Each number is 500 + 50 x the weight over its row's rms, rounded and kept within 0 to 999. Layers, rows and columns count from 0. Numbers have three digits each. The size before them is the row's rms in percent of the matrix's.

# down: layer 4 MLP down (transposed), 1024x256, rms 0.0805, rows 579-678, columns 0-63
# up: layer 4 MLP up, 1024x256, rms 0.0928, rows 580-679, columns 0-63
down579 100:460504585421428449422487570475503415519584582509472468473450488475567459611534468516561559502550480474481477527465502486548431496521416528493443535407545524554513446486605518553448521465438506
up580 104:514437541470442485565428496498475547511511429479536466458551604551508593417454521381550432506509488563520553491437516478473459489394441539524470431578486487529489530492474643455536411544472539
down580 104:479466535473461468507583422434527480509511381549495522468551559472501523576488528482549513502466487509502575444475493466522528468470439530444546465538511466474549516463523509513615562520501463
up581 094:418550576433424540396492508533472490468455457535436481459433424505498603462462451558535504520406605471501507507432463554471581465482418528432485515547462507523477486526515492608477575535517473
down581 095:490491436515456475589554510435544494415538467497527461545559503559483487571461525476443494521507448431574559481599428537480510476505482470455546476489378459566518555547527520531499419469563531
up582 096:453491519535394537535484476479528364496515400514492472515483485529434508509499487580486564471436625499448464495457506498496537440457505535513463485548462558534398450510554552587472465558557438
down582 098:433461524504464575541558546502529532518527574610499523500544562595555543480453460543412454450427543491513465425540434492465531535485529571486569484443495511607600433501516466477528448467590508
up583 102:563477404517548510414501486575512497469543564481531397509484440519473556487486472447497468559474466480430473445543457439515473540423516536510411411480523528501550485471499555558553487564437402
down583 102:500467416471450566489531498566461539503577447488443404523493379438506473533478468499416553590479511462464510503457545464574421482534559477421411498493562585484547482479445557523450504443523475
up584 095:494473545505495503548432480558410546430635436433438473485419457523491482498456504461489500551492464503518543514576516489517483458531549495514516510544501549468414622497441591528387376528514537
down584 097:534514527563612479535496538541532561531526412598461433546518468483478443438477570424434537481524528419567410541488415537557572512433488441491479426572529431549462405552488483442567484507499552
up585 097:411452476475482379523489459556519628458516488489491464536440490542472486465405557539523460510421517447567491595500500436412540517546542503615497451482492435502423584481508541619490511529569515
down585 097:484509542549486372457550533552538508506566496528522442564417568544550452553500484507497535433531522534477428417544476464546412428529410535512536505507537480480541463484567539445530531561563493
up586 106:541514585518524532559518490585489484427470521499499459587440528418454441474441516519473524495399498511452543494487492523352422528489539603521444441489436460426463428540520526524458496502539471
down586 105:462494465621516523523570556480554505555410538416476510464476520527541464569492672506506577515423549508520411552589381544454481535556508501468419459451532464443523491437493499529467471530506491
up587 101:451471508509470463452500593601432421481559463507468510517481534475385565403425516504565468611501572525495548497549476441475485427499549565472479408519518528559553447495529477514491454494460566
down587 100:480503510576530443546467588428429587482531501637462388487489473518518510455467545538518468550588425511469540437508480501454513414522451460583482483447537492499453600481478458436465512496468593
up588 116:471530434610408552535485504623492529435532527520569362539522530494501483517579402540495509472503479473464546472496568501474390502449549544537468451502397508498423517517566497537443489512546512
down588 110:446564510501482559576530505429526487448484479410572433463497499406575491526499580510463506537486438518444530441480484472500446493435455490458539443481552470533472513456428411450526559642442383
up589 106:461496493506593612446500480515555460435408522521448547494416546471500581480429378412460492589448481537459468519498504513539548501498550538487490488432482571457460501604553486416451511594543435
down589 104:440498531504489464523497585445580510411417427443445580471525504484486527490488484428414485444547495484395477487468449491483469496389481509511500482409543550519507451508628503506510597527552575
up590 102:492483487493535502560468484504507505483525515535535376442337505457449493514454432563524496473499573495466513503485435372484435438430468537534523491521464525569457481585470475482582503406450513
down590 101:424504481393586434528516546454432444525459457554496497485569449521598554472510462479479512520490487441501589428549469548305533498528482463483517469477431487485496503530504626466541440566519486
up591 105:592421505541516472464450480492440568623577483498517466573469543542502461385503532510541434550496510518523526597511393455463444452427534563509520451481552471448456480400525519608559499509541523
down591 101:568509473495493495531598565453442448493548548440463580466465522529481455526512508518411514501489386457442581531471528496484545520453599507505455487573545387394555472556547527508503517474553452
up592 099:475398508429508586591490500436527443483499522548558499566492515456479497495453477438533660475440504539588476503450488469535521514549542499540484557467542531622525556602490486504524417476538496
down592 100:547500470458563573442549519476481513498462524530517411516474553461471586487549449463525503481512451482425465565480596546533581547501545492477553561533512461490511459439536461528493495516493330
up593 102:541473449613617546471454519496497486556518526448555472562482480456496494422446497598450519445503608606460542492505496498502537577384463591502465500603469452477525453522456516487628559452458465
down593 102:442502404528694560475527524415449460575489473541482533525440476431474542515516547477451550535476426507522528438468461533520414581491466482512459507512494466513543507398472514483484563535518349
up594 106:510561531445432501572449470543493536388470470489534461443494478502494467410473493448488598493494475578460599456506465471547482495516490486401471445497487500550535494623475511495524562477487602
down594 105:537422461477449531495560515558501505463488437546546451477498479485492520441489591457500446525475496577508538476547491505442460545526548449530463503460489478528546495503567463481511590476563477
up595 092:572501501529534493552492462529485537436525574471509539619443528497383454509365489549469547489466448462576546484477577439543428516492560585517437429455509458491542599523547422522448545455381516
down595 094:533493527512595458521485489559440477598531475543473435549467495478484546493474503568450578497540550475516509452378568479518442447584537415487433443522490532523587410489514474567547510494473541
up596 111:544453515476478502517404503572522506374546495490463405471547599481461472470540550426579461414513585601465491422490522471527430447398530528613501498524491477448510521602535546522534524528441450
down596 109:410456497483480530484530477481523480483490489464522508583432590535498467515536440520506446458527512507482477526563477447542499427420493493497495464534469451467542444564519525537466522470430484
up597 113:479471494488466543459482518524462451588513414442582450479441584458427443436562430373516459523396529510533472539539515457570572513564423593562466470430458544554477516502489556477483491573442508
down597 110:534463460476479553483503492584521535474471618559534520504516391501512464464453541504464573426489409463459464588579477540510507539537479527580555523479439453528478369561456489448498426537482426
up598 098:435480471533474469467423468526496482547539443421471597520527554499547499532504470435503460422458521510490573503501436472507562421566483590527488417593497463415484557525574406540519474539594495
down598 100:453564453574521529512507441476539405479521546494489502436478435576538506556480504518482526444556522425475513519409465480445672504562486543477542457481484512302569514546476500532521498375571484
up599 111:606562516499474548568443442430558486478490579478546475536495540412501532520587453412542454540493480549526534501427464529527495375446589559501467488462529515504450516600519545661480473437537584
down599 107:565528561523449526442425376520546519547549381469472563524532510586524515450520570484544476378495453538512447515470450577507519442505458516479564502515525492445407467491480418559458477428446437
up600 106:595509608489444532439509497547494441427446457535502500565542440478545518478532533440458530562541513490485585579463602472472409501557513545480482517533444591483478545567433529613522509470553449
down600 105:482532635490478550542447446551564538513517491584485478565457468469495490475498575517592406571533514462517452554566496539548497511523460452470449473422361480523458497534496423506456517447490493
up601 090:462406471513485481518494489590444526484584491416450501457435466512422465500393483453630489548500438500572510593561487536475436439511543541572494513495492580430410532468494527562495399495472518
down601 094:543568568443563548583560457484428455481566422559485559572410592488490424581559507562419566530433477461556512500515537571517667575507496505434485484554469467493536497453497456512566530448497478
up602 098:536483514516524476556519589466472445511443506428531529510524478519447519414455486512570558366482576552447518503395561532534541537505525502498480558480511503468367533448428502485533470455531523
down602 097:474434416373441502480450444531515564462567491562503472550503578534562461624506535362504556501483491501442467494547561496513501606510406446477485539549436498507442608461522486531521498488505445
up603 105:493550549514382578521519546505571569500497436533566472475496444526447509583491461532468572484439595473497512492490536546499476520486478546565505507511502536494470535520447544522482552482473458
down603 104:468504519517524535470476477417526461463489469594516494445540483590471482565459418539522484452515550476424463447537456470546536384510469545507579467541427470561493560414515452521525538453582527
up604 091:494503533625434500452634541489391594528552435504518515577506475578403463443490470522490530469422465518518541500454450541520526468499529598493514445534609507525557531582391495554552487458494530
down604 096:534594579483482517528607506450509542478492440547541491553515445564482482439533439413581453400597471522402494517390473564514549446543469491493533414574507570492526493590531501482590568465504539
up605 091:468568434590526412586546505510440510462517479414445560438470506550473468546440477479475506544534517552543484533552438489500506490518465536491394419508415518510468506376484490569517543483450413
down605 096:417554499482457443587543549556406511592503528429475519444455524500567474541538514480489597480520540532494414498476473556465554512497500479520608454552527486424491483429443477474502386559426533
up606 111:588376505536471586476493433566518492476538546493521483441487433526441551507534464482521503589417576567485408595574528500544468529453532492518466484467475502509566553535416488550502560465540484
down606 107:481488519523433450524481439355557475456523529528501539448507472584529581553567489439449521407515479488499482496485470494530458536458430461487517529581485525508583546536515549456528574407428400
up607 103:505429408466436435587498558571470432526618531569516491456503472522487486474604449546471572534469507576401451551572509429502500526524528594582447502478480468582463500498506597526461545597569506
down607 099:584498471518446573469461483495466530480546459542480568537529561468508482441498512512469534469533450494524496501568536517476507470468489565642538505361472555499474576541499578567438476539533541
up608 114:498536553473463598473468526492448462507492495510546545473393483508483556466508541375499502518460540491492471481488417499565418453566439629502486517486485455484373540589432585531496451522521583
down608 108:522456477428473524552436504454464422440469532482503509431397517448538479455531550349449467465542527529509445542433520518560475508596464527534571546482510474476449520564404533495566429505610515
up609 110:532509455450497460520417583526520540447525397564520453506540501430465509483475477514608502531483554564516400464498499544511475510527523518543500561551511421464565510503505598494497598480537548
down609 107:518460424568565569597469535483575543573477575495486525506505537455385469535478477499508421583563427499568521439479468507542562513509452460537492537472574508429485485411487460496543537520522521
up610 093:479467441503435500457466483414530406541556515398469484460528528574501524491525538430548513494498615463387559486475530475460482513538438556499488466623577505538497445531543517533474436552542585
down610 094:549471510436473579500434571551462500426522510522531494520415466521479522447570510414505496519477499547482513463489452524479531633566476468572460592549541489506560418582424489453528492540500543
up611 077:489464573469525510524488513539368545503458624534478529510548455576469509506526429535563560487430558493551452451403458546471482418540471641515419543516554421572548469500475493628501571487441586
down611 090:519505553514591497485541497471462421508459552530512510488528395568531471462535549544521533456520459569451479531504477705503465486578484444494476527491520491452524603545546499556364428483540504
up612 102:490403489507406546475480528550482520420545534535468506531421553601505452407501528468466439410564505557421495464596455462506330484578459440537460478465423520543425569517525537511422548548469527
down612 101:533505427499516539489463541505491458436416532522500571599483555424439491505493491425521438604488392543543458446578518569533497506532500433539500464493474430519485538507559524465554475603527418
up613 099:581529456605433513556507499476528500485469612403541529550525554492443456470552450500561495493434520433432438428559389536588518570478466618541504551505534463546485485512510519435583492473520652
down613 098:537551447585402471523485506504469519536485527474446535450511535521471525506460384511481464581429578512498589488528486550482448510449499551383506491493529477518465509462492467476461536515523480
up614 122:622525467506341519446481579506454547427425439489537479490510522523532528506460465406426507534433509559534517552488443479425540486498506465574515537447456515542478525450362483562459473532465533
down614 116:432535494491557408631474470579485551501498453400552464462462474515548511403533559432502481463463567493518557500483482427536511500525447474528441484582409482477608595433452535507485510548532491
up615 099:540432471570440460526549523595521458507576451481530464474466511430519499499398562473543571525462574527512526396469518450591538511460448504560406507496514501445377570521471497521474485533500532
down615 100:499529497507497480484469398485500431549551599555489518489525508524441611491443494542485527413462586527481479480456433452434517626542519579449476576430481534490486458551474489520505514513464503
up616 101:553459480494455553473412496556505537482588438561449428516458586531418592403519539467569469568463528537495591434468477513525443560618567485542453513457565439487401447437432601476537490471529441
down616 101:536536504540498484454565550545438496474574486522565510465443424468474500410457632562493536558454474397583443417465499565455503554598467511470501525448501477449436447532488547544492492439543540
up617 102:561493553477462479470490460588502462452555500564552452599551477472549544437479454464484567482528547532457513445581542478458542437569600534459505528360425482447490499529512550534546509480486530
down617 100:482539518437583521511541486506561581479524562487486482486491415496570498459524521470451503599478534456504487552551451557505520430493495467519489502512504469447434489561565460491514373574491511
up618 097:481411611503578581474471466413522445531438504467487452508512496408431457572444491513531457526444531490512451477496467554562559532539523608453466485421476572536490557547427667568468547473455510
down618 098:472422557504543462462502517490542470536582504431517561526493483513521444453511526538509589533501480509543471487537556520504609459482554561533482490411523446523510519415487495524552557470569492
up619 107:587492477580429552574529544497442458522542362462536398463482472466502548434568522508487475440462477653526510476443529512545532493477506474507519453446561444560490604512402521476545476550523591
down619 105:506534585561506447510522518522424404508559453475423547466531431546545465536501581522564414434510448443446532491399452488479477580477424529489466562450589458486490477433516546534539475537451479
up620 099:524505475617463519535546542439506563430569524519550462478567514408464519464491514572499614495483500580576505453407416481544486429418569449424529485575501649522497599561404601497513468440518459
down620 102:520598435547516465523442474393620559598500442579458480495514457565447561494513569490530502542528561509495538597445523587464581494460444380431550484522501580548467475451510479472551432497504430
up621 108:514537495531412505576506487442502574504506367483501486613480480426451537522503486436561585436448449529454548424440462503518491500546494517453434463551598558475478507478546481405550482472518496
down621 106:503538482410406521432513476527586528420462462474475573522462491510453489569496552511513505445478503487576539418556482527534532529553486409540464498460491464503393418525468521480523559529520505
up622 115:516504523517361558414523493525560440565499478411547459500522522506479560421432413527610479535509492572502486506419601503610501510450497521584552383471457469517443580501513469492522573548464568
down622 112:562502445499492473512511522442442489582488498450409448481433597414494539480541483549515532512463481525570602514559460528510392588513526514470526577495548451508467535428476456463489519474556518
up623 110:538471436565399529460504541479412447448534528494547482488521461523433535501518463440477480568438573526459537514558527475416473445469498567491416384420465564580545634532412507504520531461460412
down623 106:494462550477461401504510470560487563500542360518502397475569459395483618492550545428523525559476499518538578550433485477495503442453533557547483526489515583400651582441458441543432493455455492
up624 106:458486568538502427586510503560468474474528546527515458597407460527438411436517567425545524438502534532491518413485428497594383496568506482514472444460489518468507511471424509504541429532490614
down624 105:483549519509464486509544425490514535556487561607530458545424519520484488466421495478477546446565483568425451469462449593542615486611436556528483452570506555597520388492492421430575410468490537
up625 091:480465463563459546452513427425433461487453460554581615470519542403528539554524536500466547577428514523520535459545440424493567507591508453583566503394551480466377534488459458532520482443574464
down625 092:529518502432526457563607529461538446598526426494539520461492497468546500512483483424560546564520549513475505528444528488582505509488499539462565439520503437490452561505519445500581499551582510
up626 101:641440529580438587629389473527447615483488520427515513521465459394360515487537509510447511527468473498487462416451495562517509511516471527460497531461548505501486609538548486543556405523502588
down626 096:499512494490494493504519563386437424483444505445501542512479509461535504512499459603518475559477468451444459490500502454502499490456457465544503544481477510533568499535527511509484523467470509
up627 085:484450473492549471540559528473548538552491493517527518477449486468489548484490378470483451415482538431462478471552516489530492475469579567503565494321595529466385497461535426502464467457520509
down627 089:471554523479412534513580425567489425469512465572424605464550411498518455596490602511528513496498505497485475473501506454519445510480507568534453568497547411418486428443514508493543567530557478
up628 093:522558540547446470495467450520488421500576520519534452529425437519405473477501445494494508482458528475579521515472374523533450554613556520493466482581576532510504491522487522478512472502451495
down628 096:571509567488497580559487351475549469456476467457517502503546430521584452484431520495379537403593484517552535526509477626486507492496405472453489467502510452477517471553524530476533459565462406
up629 106:494587482481473593624540489533512424501461541478569460557506442471470452544551474548538401422456548496540542395586555471514519505575532487511547511554498528427347547520536542575392533529512529
down629 104:492627468520491493468531526632497529454454498459546556494543447532490525537547448506497437533561466486458555460544413580485595426518519500491512502525406575473416427427524546507479551515497505
up630 091:452457416484510442558547518512546515432385546467466498680490479487505520508398471485503495498510477485453539545561471503498400517498499487502416455491487586560506428551550532427462521501464497
down630 094:465523538449434502423456444505517569469538507535460445466539498485560443516477482485459501532465465493501449471520496520473527431528550447470470512520512446567493509511527472513544556645505540
up631 111:474494492592479527396475582512463524553573547543527521484514442576594493517625471372664572497449483545510471463489499502544424469541460494514590519496383619483502548502449502609524425467572623
down631 106:494443580498540540587505557459600529522524448467581625446492499472569543471474482474525492462577401469491491517517510485443536441575495492536495484506449517493507566498483447483479429430447521
up632 110:402449586526494532488359472451508481526557486434507456482420528553472534528573429412533509604388450630555497480455539446409442541568487567498467478526534477563481551453521497509458496457511452
down632 108:504552492514467393481526450565472497460476566569513518455600498462529489579412473610486495465446520525515376442434546427471495438439377509508596595572491505442498462489504505440557515456511582
up633 096:468555498528485511535527512482562520458518550502599588437419445487467509519466433468562496490561512466517417504458452491452486505463526470506503518485429511459377452441470480442423503490475506
down633 098:462466510495623491479622506531511502525523589453572535557462518478481440556484421550524525444547462500481462570563512609431533450487511480454476486457484437552463477505446557530423446483506466
up634 097:519555515445438522536449555605536462411406515476502530483414600566469437531486466526520515553465469506536441435543477467501544560532535471548460437587496517621371539589567464580502416467468497
down634 100:577452552480447529623468556555588499428480476556444503509603460594469472447509569526492527443494490475579545429492433483496502559552512452540519414484502535600506474541505495575524517446563482
up635 096:505505551419513480499478513466459547455559514530500498481454576590461483424445517578457395513404560552498462491521522470557382428518485471537433550491469464576510411484474459479552534496427537
down635 096:454547526527392456511493477485518483503500456611515463421464539563511512576459455488392413515404507398525538492563491457523449507499445652466494557534606501534506492451489435438501494509466533
up636 098:508501528535566503430445447559450512501548488530529609505485496451465450471587513525513593529459478555568473513423416527502551480460555492446569582507541535452520508523484431507557438476477478
down636 098:473446485557573470432533568448656470567483531572563379586487485548521581380499534528453513420496523456482561490493479490501424571543406488516535463567454511476471437559541515541470462591543540
up637 098:477425469541461516481508511553551500493554431496585431464544510506492661435535441508494524531486576513506522484515499466497501441576563504425433406519427555466346515527415444504507480513466595
down637 099:506638602453482473512507450506493527464492482545447407504503443469552493463507454478492497459501480394550511415430590475500577490533574477488380485531467524459469531411414472520545576508556511
up638 095:567386571457455617519578443459464566442508384460548543499561425419509604455446454574467414541473477545528461523465469506490529523482507466542532483472525575530412481525506508546539529562473423
down638 097:489492448452438527507493558521488566460489435507515451522507469510481516452557547542542417516518512579398454483550495573490517519445443530454609485500523484613462537527542557480551545431454575
up639 100:498438487569466449536469514605517548553501529493497532608512545542464538458550466488472482538480544457507525499482472534583522418492498526473526489506609448477387619446544510420375491558411482
down639 101:483570551535486535487489468555544527454501540475446432470399466420514514493415555544525521543501558522522530475456467563519497514504528521442443567489552521582544492473507477501413471564497574
up640 106:483371437533469575490538530577416445385580570455518525576522508580454615542553413506502456518488470519484499492501529492415524435468532497502497481506406530479511519516500507611504530614607503
down640 104:494554446469510517532467491537512512540414550502549590533453457478529516493523540521420421491495469578543544531453487461477566500408460524477524467578513488482595553490413572616524543503589414
up641 116:509534496449459485481503527520404514478437461550549544462447546429499555437375449462482471554497545541528457405517428419534526525399577553557482483455541516541467564552522527483455571464444522
down641 111:416588510462458484519515521501528522485492501589459469422564522524550501502449514509542412560510578514419550503571462557484525510497492491524619518440518509425455565502528557481515444553574515
up642 099:549566539497464458474530506547507456534590452501451523522455452416527482451456535537516462604487477500510349570401516463555547489471523545543483376410532503440507635549412613522524491452466472
down642 100:468465464438580537474585464596555454530543533493541528475567447382472550543466557460510523458530469495429473528431407515480590469421489487399445454595537590535583470485494463475554558498486560
up643 099:602439516525541505647526452550421609495499469467486556544509443512456476583493470468502545537486469494573566528484488465527485514464581594563449474512474492483548552523502529530538444538514523
down643 102:471532552505597423534400501456420508491575424414490625491450488551526400527471378462508478495595453449518474467425582449478512541509475521441515598475455485471528499541493467570571523483456512
up644 098:541560464574414536418454493545417491608500542440552496506484544528536554494456577503589531523408465570501555476466473444625516484485503489509467420619503479548541516519477477505429514551532517
down644 101:471505472466512518521550563505603483484467481546452477477515478457404452513535523537507499577525566553495517450506609443463491576499451583528407483496488394420512461580575429528492487458404529
up645 091:513503519530476461521564459509464560443450525492607442423518495542393443463500499545614501538508545494471539446502527492502480439605544565507578480528516479456533631633389475621490447539547546
down645 094:509536613538493495447570480442499480491496458506488498519516456525431552409486570526551475431619420477548479519411502501463486382571535414534546541489496473472493480554561515464506508383496491
up646 103:486466504495486556559452408480503435430527517570609533570536465545402517444458415489471500428434483497498511511540477421559466473502529554519473534555456473566508657521482554527504484514499552
down646 102:444459493439429424483544426550425538468515425446486482494537541535479467450497548536450520566550507525415538486516609450484614472526521483509431538536475475497519521578554558522550525414451493
up647 097:486518526549503478508686520578469484542495421463585582521507458523446532498539585465510483477399480552478523544527517470525521527508619590536406487497484525538539451473550617434456501567515573
down647 096:498488341443554490567450460417467539455532564444492464484555556479443460590535532480528546493541467527441551495462444461492513611561466513560428505547559486583464526481519477443474446504501547
up648 113:435464571502512439582592524474474520463481564546623543498405520515437518455487502489472501494379490494532456529471471534511510479522531454586494431671539530531474501401529570416548483509452510
down648 111:451551435484513529532503490514459524513495563507529402502507575464442483446409469449600472521589449489534553523454530516467429560463471475474541467466473585409527468464558526477438516473399564
up649 098:505371579538527560429436460498451492437514531492546434495440476416448533462594453425480532534505467510522426476459491532538565453587455466527432532556526526459462569453423510507528454510512507
down649 099:511464520494482455527456501605515531469504589465523584502448576506449470530450481572483525500522470534526433524526465494486629462525495480522519596515547451547531487564539493416513446525522540
up650 109:468397506404407518538420538431504582469589448455451547554488541557415472507479472438524558405427538469483470458488423538534494383485503579511560451494534562573442572529548609478510456413452558
down650 106:539472486471496467559527588474476538467472493435477481513526497538442558472577486493560481522562426531533416513497549544500471490532568555483524605529504529515515444534481500537561482472394554
up651 106:496484527541458551522459604401416558522523469481597438546470610576448454419559480511510499390414597507453533579486470459434560488515535560518462551526517457424483581546557481532475493499470582
down651 105:484493433523455447489494487478476565604485547531582425583402493436430476468542482415475413452511558502452508515528496505530530557501478485559534542502351421466562463545527485450568550483538490
up652 118:547581509517560577466467507502504470422528477583516453543476461425564528420527444512510499495502422613491453555556513521446520524479485509552474500383535607526476498461392455544502403471481512
down652 113:572437417499435505515442540570538563544496380469442528528636453526539654513535442567504439456559558468527488479510402548548502521449557557494517520420470580506441442474450538476479517519531567
up653 110:454453510474513590404474481471446472494492535508480560526528571528453532496405522515555558424519562530487494573445496473523473513540568473483491529534462545574519466413436639499590503447507506
down653 109:564516447491560467490470505438523544590437460482466502539537519515518633460445556503410512461459584398558451485492466447493505457401504489435638513471480519477580529432573469384484515377542529
up654 098:500472569500510375522542524518510467548458468507647417508401467518460488395473371489520516437504522504582535428447561519552494469445506579432493529571552543570467637558512514525616544581532421
down654 099:537455465539498507499484550491526496565506574506532393427602504572575489518509494453512447434522547515474451406478500476473448453466385565501463493508468484479427499405483455539520558491569487
up655 097:524506537604518470434473470400474545389528454550495518435432396502509520528491469512512487527407498536557564526557471483478515507588471537585469525434510436502440499479521644548551454574536458
down655 100:387548352475535530608494476495515460626605456533491519556573461504488419526477542485508588488528471521549507564495532453520517470440494441556496527503533558460487540570500494381492432427527528
up656 099:494432513536514508526550510522409516496495507515572463466460522592476569460424412573483515436489437455530539527467466536552461475465557415455441533537512555506490494414462528537489453562596486
down656 100:515576539445468563517447489524432520491424502576472398475444440497550501569449426469404535464448541437523478388492592477502512476557634466441481471524541565479511636419468535479521516491471616
up657 097:541473522545508481515509583454546564521530496459444544603488537471528511542546434513491526497484543502588538444503451514544484415513527499601367512557415482527435466429497545528534446460554492
down657 095:512583522546532585490503532506492476526500458447467480514473502490536463488495566606521537628537423545496494529511498434403534557497567435406551421467497491509534456524500505542525428486457437
up658 094:469427518505430497487466549503584501543492503526531530608525546521388592448491452529431535493531496449476498521467537521503495478443507504560476442525515508400484481533485555555417517408498429
down658 099:460571431478516530469573475476495533459504481531599517563489543566487536555476482524548468445568532505523473578525536583444602596398422509493516533504532516546541518480526477471507472446453507
up659 101:507575485519470443423522545501422462528497448522590425595475516532525531402532443508573480473492390508465499504511494526540507482514496541530522423562590474514499552503519581569487492475483549
down659 101:543481512467492547546525556408440450520465542513502497445469534548520522548498488518542459523433502495476569519464390528552495410509461457513513527554578481433498482481507466529522566532517487
up660 092:495432667462497481534422478487357507546502560567546532581507452435465530480484446447462521491466496488595526383447513538474554556497505593479550532500508530469480568529510389471362545415496509
down660 094:435565430380516419608470458566450514531414547609523522572492541516422438575447473476495487499522556461454470538572525574490555425489475502526574490557499562549500566485500539392465419417489507
up661 101:479419484475458519489415573480537585479520474505458535534530406555471521417429380475475482476550505455577523493594523401525528365489599455467492442473476552456376487408461542601479517509479568
down661 098:466486428519522539459493542408527520511522546472528463525451475483519531484490500454486516518468436418552476456471531445524423445470506431476603533462534489527527495424523474537486514405527610
up662 093:373504445580540487471481553519442425554543449486566473504531467531453526569502555471554552485566487454528481487535462485437459455522476596530425460454569565403503486530516398558601385410542557
down662 099:437491480471525535524487444465443543477576462499457299551428530551556511430496629516527561461418475496477513426550487536444446521520544482489515431477576576335502426523485539511528508532620503
up663 103:528440444428444472512448543509512553454521573526664493439450513612445546495418519502530461438482503475505453550547493467434378470614604544577424488567457474436485465543571555486438515414468634
down663 104:542479565509579485526460393395556420607590446505441498505505470503424534469528518451450542518512422519603424472517399575450557442536447545585535505499542530469423504571561528593496446472477483
up664 095:490376426524494446531495556528523566509474436500536462500547429463500531481507497504541456444493598502541514438408501533502552455619528585600553451461529568449446547483478456511533476414464514
down664 098:516504489465459457565505500514573562504517505614468511524471546493477430580409437502537487512518495525481542479484558541479417472467465445420548566489606464475447549402503478440519521568461499
up665 093:517458502526458511522463533496488519493488449486470479573448550494486517523534478487592472513456569512497449505491473530511516498470457449513436549551497506494491526452433594545496526554565478
down665 094:482421548520483428416509519374471535499554500466439431561450593441577569518526532567464505552416535415504444481494422505502481499560532550557392457496459567438408462412505474460439535475503438
up666 102:502500545552420624593466557499490511514565558511478468582436482470551483463419456417532498537507519584537485436599517416614537486565541497501573458444523513498429596590460441619509465509499562
down666 102:475442570533475480487474465471551467607532471518471486495482489500527486502438542477470519534459527573606471555446544446482546469567558534601548609469511459501567446464546537516528477517510519
up667 099:502472448487537519510589594577501549536479458506402488476436537604533439591524514475500451438536432589529577516537415450431512349556533474539402554454490565494487536527423506559395480424544529
down667 093:563475519425503401470533463591530482527481533462569475439510504487507552484644445515526503480560520506503433494532505453432555520574499504554436514493443421387523490480458534437473472480536366
up668 086:497471592418500587524437571399426479524493476446486480501501535525498510521511480515466584481464543420511557482492386548516432529509497467488420536546512440363572479503505606533599518428525495
down668 091:463465500520523543496515493446466450431469519507500436452454502484448485443479445555597546448411462497451526460497482554579493544443458521416486524418539550514597554531511446562455565509564384
up669 099:523488537558423541602442464514519566482459503529530481499429540527430487480501485493565578527435494494507526542499552473438496476516517561577524449452457558470505511577351500567617486507518475
down669 098:556419521537566524480441513504545441515473476571601521471539452482482526504469566574468565511524466569539512491572502506557470451517509535517517455543452478431444520441520478449469605447492504
up670 098:556536497486524471565479425509462496459429552609550548443475490485486539518472542533684506537448535513522527502457465539455446467441469436467517497463443540535484512533486532556476335437466520
down670 096:477546516500563525428480532568586514521558494490529491597511570440532555329521414491500561464482432465425456513505491453516526477565497536493501524516493544468511541520544469578447518499557527
up671 103:483511454528499601470467537508600579488600478439512455474462452554486617520481454470539547546495482562438581417484532473470552502575510523513530494392526495476450450466463557534472527410487551
down671 102:523480481459419553442437463513534516554507493604524457494625408575509524464485613459522562486498528479487477476508542454477530561560392543583519495586414420482508553507514415492441582541474535
up672 091:505458506572415515504487503493494582483493499531470474489561582409509544482476476509508472530478507502523499518590430524501508443418587514525422481477507557501506599529511530524532500462439515
down672 095:501565556532533568585551577499543499522461486469531470499512485536626488532541565503540561482407504493474553475391372537478563477416466503492514455528494494582550465474481498450569543414541389
up673 103:574483572548502521518546485598513415482482547491503439568455588555485491550509468478460474483462557512489524534463563457549522531471507491501540458497436542441373446462540499511449365504413498
down673 102:551489459576498527511572478521470565526517479461542577603559516522448478500583508452526477432483457484437489504588433531438502553469578474552383477513520510518480518486448497560477515446497464
up674 104:506481516502420618528445498544503551422550431490641454512468592517445510473482531465487401503430524451477511538484473458475417483472501517498415536495510561495521477567542494487539485419479497
down674 105:537470667464496531497472492476458556513500495492528503439459468433578495505545516580478571480511545492550467484427491548540453453539463328437438535495529518453569497507541501565450535563468587
up675 091:505528514434403500522466552504493472433432476556489474424431484513449633479522433462484447542481497492479416533460524488459540464456552493507418503578544558487487468509580509516407489439511571
down675 093:477515547519429530474558489412500552498565519524474511492558487431547518523435548480432542570540515455542466527541546594463534433569524419475399557426477428465492494519585527461466613563487601
up676 109:406528467553501569486542433530435527547453555421570510599451540557457547502502472482456420489548476487419482509495606516547567413482498427550466470514492613549505459539476537419459488521564471
down676 108:476579521499559489491439471593431543496530436525573535476549497497463517447469500475523501559570421469471503461479444407494472550466526455439523451460482441539519441528536451534549445489544494
up677 107:516512542525466575570558491580462444419506425489499520560455499498483492571527412436516415492516475467454529561418514470528520451482468498558421424372459514621516521527405515500523505517420556
down677 107:563537498433483436435456496449456505545512468410577456624436503499434511430560540505453570395492534529561505515514543464543539418485495400569534488489456518399545457454490569527488532495436532
up678 099:500510583580464510472446604467507453464498577524540455582524531510450529474535535420525533461465500555473461457541486500513431502547513545535444497575491454466404501462430503527542498484514472
down678 098:520459468458498441381530431482549527560464551549527536479552447491485556600503472588471474502523521474505440560439556479520552420483547483551532497533488474476464413524486458475540498513601499
up679 117:519467507554407435506347574545507592496463446449466532555473538548420530456504448437453500549524565478404568537409430596452415508474515531615520485576448507511498534530497600489545444495472448